Weights of a small GPT-style language model, trained from scratch on English Wikipedia: a variant of Muon for these matrices, 8759 steps.
Each number is 500 + 25 x the weight over its row's rms, rounded and kept within 0 to 999. Layers, rows and columns count from 0. Numbers have three digits each. The size before them is the row's rms in percent of the matrix's.

# q: layer 9 attention query, 192x96, rms 0.0963, rows 149-159, columns 0-95
# k: layer 9 attention key, 192x96, rms 0.0998, rows 149-159, columns 0-95
# v: layer 9 attention value, 192x96, rms 0.136, rows 128-130, columns 0-95
# o: layer 9 attention output (transposed), 192x96, rms 0.112, rows 128-130, columns 0-95
q149 113:522541520482548507464517484537442500498467517491494482504500481482481454482479522491497492500482495484510480513500520498491483485509488497500486513490529505487532457571486479504506509507472479518451500507541525488479515491500523503512439515537534500479454549572535507491518476466529499515
k149 116:531461520491516482498487516526501520474473498525511477484508497513504464527507558501475524518469499476518514476463475493470491472461448485481548529494490543501527496523507456465478491486505525536460486512561490504464483531523479550483463493485532510500495497557506514523464506477519513497
q150 115:534471441533520524474500510498494479486464495443483494519484537500486582512518490483506527513490490559535510499541525506476510507509481464539496477487503453489507495498511474481506487509479504478512477502497513502487517490515514499466512534556509452532530476531482468555491481496489500516
k150 122:555486480547491494500515512468473486511492500499499462515446485514520535465512516497492502504460482532532581530500477495458529511497473459522505474460504481489504526482484513487492468499501480452476528469503488495496556535466507477509498487545498516507522517503486482500512511476539546479
q151 109:461493462502481478511495510540501452497484515526530492501484504482539525488509502474527528515510481442504470513520507496513529471527496482526464483503498477459518483498513522455457552539523522517530476493521548543491502514525554459532526503479493538490482482493481487462493518463496501536
k151 108:467504466491510515527456482493492486536488501478505505532475489498518486468471511481504474528526473470501465527468507512516470482520419533563501512500539506500496497548549519408470511512521511469535493513483506533512493520475521491497507498494489487502517518513497511505484541509526511514
q152 107:449517505556505482485470499501552460526508519514501443522506525522510480519523503517529500509525503476490465475532548508493525533515510478444536504481511500462486491475503468467505487455540476470517500509509490478482469515467531496497498502486554530481489508519547521530479507540486502495
k152 110:451482485482500465489505483496545486490475531495518497500473500493481477527503509537482487522469500522513475466522536481526533515521462514463471516443503502532530477498492486538504531481553474459516461571474466492482498488519521493515510523481536502498457484488520529488542505520531523495
q153 112:521524511486489587500509506506504497456510495444529482496507526497518519535475500524488506460503486461494454532496549498525523505482433481519489479479484478523512541522470481486485499487509488506535547490493516490527514555473463493510496542470519452496514487500485502469495515490507491482
k153 115:497499484483478555507519498541486481471511486497514517482477521503524507566507476495524534516501492487522548533528561533467512461478470525539460479501490535507508503497478506441539467498519470502521495517508475474477482465451486512528471490516465500494510502490538473479499522458493496486
q154 107:480462509498475475489482511507485487480460465470511510530495502516525454543558488519518551534527515447546476518461510461497484518489497466536509517495520509484498526484510471512497466493534502494527523473455528494472512489499501516512526516524499505449482483509482520493559500472495550521
k154 114:472481507498447482474504522458483497508506502510514490552500465519526485482513487467482540536474511483463475514501521470509508509510479487495487531518468544509545521470484467449559500511506500509555491461491514510436496542501503521485498511548491486458478487525486508516496504534507511463
q155 112:535499517513509522476500486498488547498488481513462512485499483508530495512519510471446505478486494486519457525446530517498466510520518556487529489496543521495494518451517515497473512506485433484500465510501500511454497490516548455484561517489522525532526524529472506497459507520482503524
k155 110:490480518498512488462490480491454547497486466495511428507499480493497505525529486516494463516523488480513538513512509486504563501539489529489513492510509509501544488476478531500464479472499462520501490501489519507499523489541520514502511512458528494493535552499441516479425496534459504510
q156 106:507503468514499513509468491497502501454493492530514479495524517505542487511494455527505500571503534522551449492494482508540491468529493509545531517524477492536529519511492530492506476514508512492486480522486477487489475484467454517481503485483514506472496530500495499438461422530523521486
k156 116:506532478504509513488466509522521514493488459503487453523556516504492534533505472487519531495475531500501437492484503519501499483527465478498526522483515530534556518471501496505503488525442474491467501507486498549524504465458495474509553467484524501477503502503501456502529436486500483488
q157 106:520540521507520528521480518532433491514465495508509474516488506516465505462491473568481546502480521495507537515510465453512508471490534523471488495513513528493518513509498529453477468458477471496520477520511497511527499517465497480507555511495443482500497488516530473530516479516511514537
k157 116:531499516483511517512449508498474501486471523502504524528545481469507503500466469478466498532490532522494539500467465477511525500523487495533466542540470530495485503468511519504501503504466465512467512493486518507482470528502483522539481515492472469483449509446505482558519528504479508567
q158 107:494490492462530482516475524454486529496532454549538473502509513446511518509512494469469496509522501509519501505498482491453525563484463528485496520492520509525469501521493504468513480493485510522511459490489544498513480450475532488543538507516506548525482495515523515486517450471509461480
k158 111:523460501464505489516500481465501470483437514537502467476506495492476474496525520504499530496518509492461444493521480490503498491528493576541528521472528480532515497488473517520520485514526550525504513476524507480500502457459494506560518534491518534497490508475474495552492491462498496496
q159 126:501492521499460499512499511489495505491519479504464441467533475548504514506547447457507500474486477505496494559506453503552498482493505505530505510442499513453489506492521493511500537496499480484520483460491468479561508477535484513504508470533490507492515494512563526511517530499506467503
k159 123:530476496507442477548506464493497490484487502482486485482518471529503521489489477553488496500517540488540466529529476446527476482491537500502447526493477490493458479510535492476515498505490440488493520478545548516561505520496508518485507547472476515489499504520536516495479498510515479493
v128 091:449509534493492527520490467497511525509491539511496489483487444487491500528490515504523545478470550481485550467462505468484483494547500508493500500481551489522516440468528495510522541502511482503497472499549473524488458433507490479489507513538483500485506484520517512512476524506515497540
o128 099:505462477528518493517500514514507484481462544464503542524496524475483510478518483508509511470500496529506533517519507438493516539475503493494475488571494516483490532502497469525552475520505513531491472475500467472483500538481469470502463551515487500559461463480521467484494506486508499532
v129 089:510514471507483524484518473524490427525493506483497532530498489549530495507506539543479499455515556485514485512502473528474537522501494521484508516499504496477488476468483462517525486527487474512511516484490526484448439516518517498487516451465515548514526499454486514506504515460480517525
o129 097:482487485508488483497486547480475488484512519514492488528504495546538487525521484548514511478515478512497522507497453466507479462537490469476466505533531480518494463430515520554429467516483539521482470535524490547517503500495492505514517509528511488483510490503513543487464478496491515473
v130 090:483476461558516441507479492514464486496487540497487491519512476487487514524475508505520510550470487523476483525457521506513504501543479533479500483539525533491503507501455514506497481471481476502468520460508496563505529490539517509516516489474485508526468442521494469497523491529510460540
o130 092:488491535460478501506536521466545493521512492471509539496491472508477442522516526462482521494482507513514526453546505517523460491475489462501482550512497447512507530504492512493511496464508508503495457503549502505516508549470506502504479540484553484502481503513458457528523493507465482518